Weights of a small GPT-style language model, trained from scratch on English Wikipedia.
Training: a variant of Muon for these matrices, 12647 steps.
Each number is 128 + 32 x the weight over its row's rms, rounded and kept within 0 to 255. Layers, rows and columns count from 0. The size above them is the row's rms in percent of the matrix's.

# layer 9 MLP up, 1024x256, rms 0.228, rows 942-954, columns 128-255
size [106  97  95  97  89  98 106  97 102 111 103 101 107]
[[159  91 104 127  77 161 134 110 142 103 133 174  96 107 101 122 162  90 155 117 177 118  99 131 255 134 133 129 145  95 108 166 138 109 119 167  94  40 113 174  84 166 129 123 142 135  81 145 138  50 153 126 113  94 100 164 146 138 139 114 120 151 107  66  97  75  95 131  80 119  81 103 129 148 117  94 163 133 106 130 159 145 135 163 131  99 200 147  88 146  85 143 141 177 144 108  68 154 123 116 127  99 136 170  72 119 196 115 137 117 148 105 119 167 154 126 124 120 147 122 110 151 111 166 151 145 120 177]
 [128 117 135 158 133  94  83  98 133 106 155 114  94  94 165 194 115 169 126 133 158 156 108  84  95 120 159  79 102  54 146 115 152 112  78 175 161  97 134 142 183  52 144 139  88  98 144  80  80 120 153 187 110 148 163 114 177 150 144  46  68 130 132 110 130  59 134 108 124  89 108 126 102 139 105 117 158 131  96  80 147 113  99 100 143  92 121  48 123 125 122 136 107 182 143  96 112  91 130 129  90 130 210  96 149 151  87 105 167 111 156 154 157 152 168 102 114 176 109 161 204 162  62 147 157 168 126  83]
 [191 102  78 139  89 153 147 140 110 126 145  76 136 115 103 134 114 145 198 115 104 137  74 138 108 136 191 161 146 124 100  73 141 137 139 160 148 122 139 130 113 124 144 165 125 128 127 146 174 161 141 111 153 172  70 130 131 158  57 117 102 130 199  80 210 122  95 119 104 119 135 122 140 144 135  52 135 111 133 116 156 125 189  99 146 146 123 114 117 118 108 132 121 144 107  92 136 134  92 124  80 126 114 131 177 113  69 139 123 169 174 105 151 121 178  75 129 118 108 141 164 131 143 124  29  86 177 188]
 [132 134 159 107 202 111 128 148 156 138 151  86 137 148 140 151 143 108 155  41 143  95  99 143 137 130 179 166 123 146 148 140 162 213 139 154  60  99  75 113 135 122 139 147  85 137 128  95 129 116 105 147 193 112 175 138 108 140  68 157 171 174  59 161  92 118 101  89 106 165 143  93 104 140 101 128 104 108 106  83 142 123  80 156 126 155 148 148 139 110 204 133 150  89 144  77 114 119 127 147 102 125 172 136 139 142  99 128 115 151 123 101 132 110  53 134 121 136  70 188  67 180 139 126 139 110 144 138]
 [162 128 112 135  97 118 176 141  69 144 110 124  88  70  72 121 184 111 146 172  95  85 188 117 123 163  93 123 165 135 119 100  95 160 148  75 182 138 155 188 128 113 101 108 122 133  92 198  92 116 110 148  84 119  80  66  69 132  82 140  84  73  79  87 164 119 120 160 109 121  90 176 114 125 130  97 115 147 140  86 146 176 102 154 182 104 103 139 169 113 170 155 168 147 180 147 132  93 104 104 140 142 145 139 101 138 103 119 154 136 141 136 144 109 120 109 201 159 105 171 151 102 156 110 123 114 101 145]
 [124 107 150 101 168 111 148 100 151 139 135 146 131 124 103  65  92 122 151 111 143 144  97 129  73 110 136 124 152 165  82 169  97 138 137 104 106  73 111 132  96  82 148 135 160  85  69 165 124 126 145 133 169 112 176 187  91  94  53 153  53 117 120  76 141 154 113 158  76 177 140 140 149 176 131 169 155  81 109  60 161 159 102 140 139  61 105 146 166 135  96  96  96  89 138 122 128 150 170 117 188 180 116  87 125 166 136 137 149  93 123 153 127 132 170  98 151 145 139 212 116 150 183 132  92 154  78 102]
 [103 172 159 160 119 153 109  80  90 112 156 120 115 124  70 164 161 103 105 105  99 190 170 105 141 123 147 132 126  92 162 174 150 128 117 115 123  89 100 198 149 135 156 147 173  72 159 176 125  84 108 134 171 111 156 114 151 145 133 117  85 139 171 146 134  72 120 119 122 180 165 160 173  91 165 129 130 131 133 189 170 108 147 131 138  89 146 125 132 129 103 139 118 104 134 112 191 149 116  70 147  68 126 110 116  96 150 117 117  18  85 109 105  94 132 102  98 190  79  99 106 117  89 127 112 127 109 140]
 [139 141 164 148 171 186  72 133  69 146 144 120 134  89 124 179  67  99  94 144 195 142 121 117 111 116 185 135 132 107 104 162 162 139 136 159 122 146 118 107 141 127 147 148  82  77 183 134  90 150 147 174 100 182 117 153 136 108 163  88 130 135 167 139 162  66 120 114  68 133 169  83 154 158 150  99 192 183 182  85  95 128  88 138 104 117 126 138 109  92 157 104 153 107 149 133  98 128 128 156  98 138 148  95 166 176 114 126 128 135 142  72 118 170 126 122  84 109 180 174 149 126 100  72 157 144 150 128]
 [188 110  78 180 128 114 125 193 111 126 125 213 105 148 169 112 132 141 158 129  98  95 131 109 124 157 141 156 110 154  78 127 158 140 156 138  82 143  78 141 128 105  98 106 154 138  87 148  85 124 120  94 158 136 110 187 103 110 137 108 123 132 132  97 195 154 102  74 121  94 107 122 107  97  80 152 124  61 110 136 134 118 178 149 124 104 138 139  74 131  90 121 100  30 150 131 116 126 146 131 158 118 164 133 169 104 144 110 137  76 118 123 218 136 168 145 122 152  57  99 121 126 100 103 166  77 109  20]
 [134 106 137  31  99  49 112  87 146 137 162  98 164  59 120 190 150 150 148  80  82  96 156 140 129 128 147 128 119 141  49 141  72 146 109 114 117 145 148 113 147 160  98 186  77 184  81  89 156 166 134  95 135 168 120 155 170 163 102 155 151 100 171 131 102 108 103  76 116  94 148 153 142 164  72 124 114  73 136 191 126 138 143 139 131 129 103 133 156  33 122 137 135 112  86 147 128 132 170 128 113 174 137 143 159 121  87 150 147  93 144 134 119 162 184 142 206 148 109 115 132 147 158 126 150 127 156 147]
 [196 100 163 151  68 120 131 155 116 143 133  91 175 164 135 155 167 162 121  67 148 109 147 150  69 129 130 123 133 140 132 168 129 129 134 113 157 121 105 168 144 140 113 126 107 128 192 167 145 149 125 207 128 150 155 202  62  62 117 154 149  90 138 150 107 148 157 118 133 120 119 108  98  85  98 162 102 156 128  46 142  78 138 107 117 107 113 133 132 171 220 157 143 108 121 141 133 174 119 116 137 139  42 110 175 147 119 103 155 156 116 166 177 105  65 159 119 137 180 155 123 152 114 108 158 164 123 132]
 [172  97  81  87 158 145  90 138 165 112  95 132  96 126 146  69 174 208 117 106 125 125 126 121  82 163 105 151  82 178  78 137 107 140  84 170 144 147 123 211 102 147 188 152 119 112 139 138 108 136 152 111 118 107 159 145 144 141  91 108 136 179  96 180 127  99  66 172 167 103 211 122 123 112  83 139 110 123 141 122  71 147  82 126 165  89 149 158 133  70  81 160 108  85 162  91 139 120 127 155 108 163 146 149 130  95 160  97 145  77 158  65 154 127 137 169 108 120 190 158 140 158 116 103 112 179 151 163]
 [101 141  89 176 165  78 111 146  72 142 132 130 126 129 190 173  96  88 116 121 170 118  87 142 189  92 112 152 144 133 173 118 132 155 139 174 170 155 122 196 118 112 196 168 206 163  98 114  91 147 121 136 128 143 153  80 158 120  95  82 155 154 108 106 134  94 143  98 108 136 144 114  79 177 183 156 144  71 111  73 152 101 138 142  94  57 129 144 159  84  53 130 138 162  99  97 107 104  82 108 146  97 131  78 111 120 105 139  38 104 101 164 143 117 191  90 142 107 115 118 137 121  91 100 141 165  76 130]]
# layer 9 MLP down (transposed), 1024x256, rms 0.121, rows 942-953, columns 128-255
size [106  90  95  98  85  97 101  97  99 105  99 105]
[[156 216 187 121 116 118  78 174 111 144 126 122 111 131 149 127 119 187  85  78 138 138 131 149 148 178 101 137 140 138  87 119 152 143  81  81 135 170  84  75 144 123 138 152 145  98 106 121  89 129 101 151  85  85 125 118 128 174  67 178 108 113 113 123 121  95 156 122 149 105 127  95 104 104 123 109 152 127 102 124 137 130 100 175  99 161  77 156 120 113 163  48 121 132 146 176  99 192 115  99 133 128 119 175  88 109  69  92 164 134 150 168 167 116  90 102 100 113 120 163 139 121 115 139 121 178 101  92]
 [120  90 141 145 119 108 135  95 124 152 173 117 133 148 109 169  83 118 210 140 101 100 116 124 130  81 101  84 150 124 121 102 119 119 134 159  98 115 106 146 133 122 175  83 100 122  87  99 149 169  84 160 152  76  97 147 110 135 122  85  78 182  92 105 170  67  60 141 125 111  83 184 175 102  75 130 164 175 104 137  63 103 126  85 136 133 164 143 122 108  90 148 132 155 129 167 207 137 150 119  87  86 123 137 124 115 129 204 196 119  88 110 173 146 127 112 152  94  78 114  82 169 203 130 145 105 108 149]
 [133 110 103  69 122 150 111 143 171 108 181 126  97  76 134 128 133 123 100 119  95 124 109  85 161 155 163 121 182 144 129 176 111  91 122 123 129 131 153 129 127 176 127 165  97 149  54 156 159 119 141 145 116 153  32 171 117 114 122 195 131  90  84 155 101 123 150 144 106 121 189  66 171 141 140 103 145 127 120  99 116  95  81 150 124 130 125 107 127 114 137 115  96 171 124  96 203 108 129 140 125 143 147  72  77 106  83 161 109 144 170 108 121 121 102 127 171  94 119  35  56 120  79  93 141  75 135 157]
 [179 153 131 121 141 131 137  94 147 161 130  96 104 164  95 139  96 102 132 143 178 105 185 101 104  96  66 149 139 153 168 142 114  90 139 203 128 148 155 100  90 123 115 140 127  98 157 176 110 143 114 106 162  77  77  43  82 189 112  67 121 153 119 129  72 168 209 124 183 114  96 110 124 119 138 109 117 122 139 148 135 136 161  93 132 165 216 102 117 123 120 119  79 120 155 106 102 129 111 124  86 132 124 133 196  72 110 118 220 116 119 104 209 111 136 188 140 138 141 138  58 113  89 150 194  91 122 153]
 [142  82 152 127 189 111 127 102 159 136 128 110  70 130 147 131 165  82 170  88 203 222 111 164 113  99 142 141  91 190 162 131 123 143 158 124  69 102 156 151 124 152 115 138 122  68 101  72 156 141 154  75 152  97 145 161 125 180 161 150 100 171 172 214  94 145 154  87 136 158 162 151  91 154 118 109 148 130 140 115  81 123 130 165 145 100 145  86  92 136 164 105 138 140  86 112  79 199  98 143 121  93 126  80 151 124 123 162 179  82  61 130  83 168 150 128  65 147  95 125 170 140 165 108 118 167 152 103]
 [141 131 170 111 211 139 115 145 102 137 145 100 114  80 153 139 153  93 147 140 110 165 108 118 118 105 134 110 113 102 150 138 122 155 110  57  51 190 139  93 134  68 112 100 181  99 189  92 162  90  95  90 142 106 160 112 110  83 134 156 152 118 101 125 129 182  70 190 168 136 184 198  72 151 117 125 134 113 141  60 105 181 123 143 142 119 118 127 126 139 127 151 134 172 163 114 120 156 123 148 166 120 149 113 142 179 130 168 118 111 128 102 101 116  99 165 124 113 158 114 108 122 173 134 130 127 137 203]
 [ 67 140 119 110 138 109  87 134 186 116  45  69 134 153 129 119 134 130 143 112 111 129 168 190 170 103 157 102 198 184 160 178 103 177 105 141  66  81 132 120 147 148 104 162 148 114  95 143 163 115 137 202  43 146 115  72 105 137 193 114 140 164 136  91  75  67  69 101 112 120 106 143 139 145 114 133 155 108  99 163 134 104 122  98  86  60 104 131  93 111 101 128  93 185 153 177 140 139 133 120 116 138 125 109 139 120  92 158 137 113 127 129 144 135 135 144 120  90 111 182 138 155 115 168 141 156 182 101]
 [ 96 153 141 122 160 119 136 175  67  71 170 111 166 172 139 117 177  88  87 162 140 157  98 122 102 184  84 141 118 135 146 100  80  79 136 127 126 109 115 108 125 127  90  74 188 174 153 160 142 108 112  69 126  63 110 148 163  35 114  69 208 164 147 112 162 174 205 119 103 119 121 136 134 130 125 141 114 127 120 153 131 132  82  95 120 104 179 140  85 118 141 172 146 106 102 122  65 165 156 131 153 118  95 205  69  55 120 170 185 128 172 125 157 143 168  86 135 141 112 110 156 176 113 114  93  99 125 169]
 [110 179 161 130 124 139 136 172 157  90 144 140 100 127 120 138 130 179  64 162 136 114 175  99 127 152 121 139 118 140 113 107  59 120 130 178 121 177 136 131 123 106  80 149 106 183 117 126 200 115 149 105  99 164 104 136 104 113  72 136 119  90 161 125 129  85 104 181 148 209 132 135 135 122 135  78 129 212 143 122 117 122 110 131 159 143 100 131 124 145 121 106 137 108 172  85 142 154 176 106  97 169 195 104  72 162  80  88 129  79  99  71 116 118 117 110  92 123  86 122 129  87 105 122 160 164  99 118]
 [156 105 131 146 176 147 185 104 160 154 144  86 140  97 106 132 176 108  86 110 127 145 164 128  93 145 117 169 154 121 150  80 173 180 146  82 121  48 108  88 124 139 110 144  82 133 149 120 138 147 110 145 187  93  69  82  87 117 133 163 153 105 126 182 142 146 129 146 109 151 148 163 121 104 120 143 194 117 114 128 148 103 125 122 119 128 128 150  94  90 119 121 188 129 111 123  82 154 189 140 137 152 104 143 173 118 118 104  96 151 189 107 144 126  53 113  92 153 116 116 209 208 123 114 155  92 131  83]
 [152 166 112 107 189 132 132 161 145 133  85 204  99 122 169 131  92 108 182 147 104 157 144 125 139 131 125 199 102 136 114 118 110 110 107 116 106 146 154 108  97 138 131 191 162  85 149 152  88 138  96 144 116  96 110  95 119 201  97 147 197  81 151 119  92 110 120 154  93 123  92 125  86 129 146  84 128 113 141  98  80 125  79  70 182 134  94 131 100 154 167  91 133 167 107 110 147 116  86 133  81 147 153 124  91 134  89 107 162 171 152 111 139 124 170 229 127 100  73 106 146 150 177  92  88 127 108 146]
 [124 140 162 130 148 117 165  99  91 176 129 135 168 142 153 117  98 130 178 139 181  76 179 109  93  95 130 109 114 105 182 107 115 149 131 155 122  99 154 112 122 136 170 131 144 148 142 179 127 162 127  93 135 135 160 133 131  46 143  98 118  64 130  97 143 130 109 132 106  87 151 189 109 165 105  99 124 116 143 122 178 142 138 109  91 172 179 108 125 102 157 197 174 119 136 133 163 135 110 132 133 154 148 135 195  97 164 166 161  81 124  71  93 124 144 125 128 101 149 140 145 138 130  92 171 147 135 111]]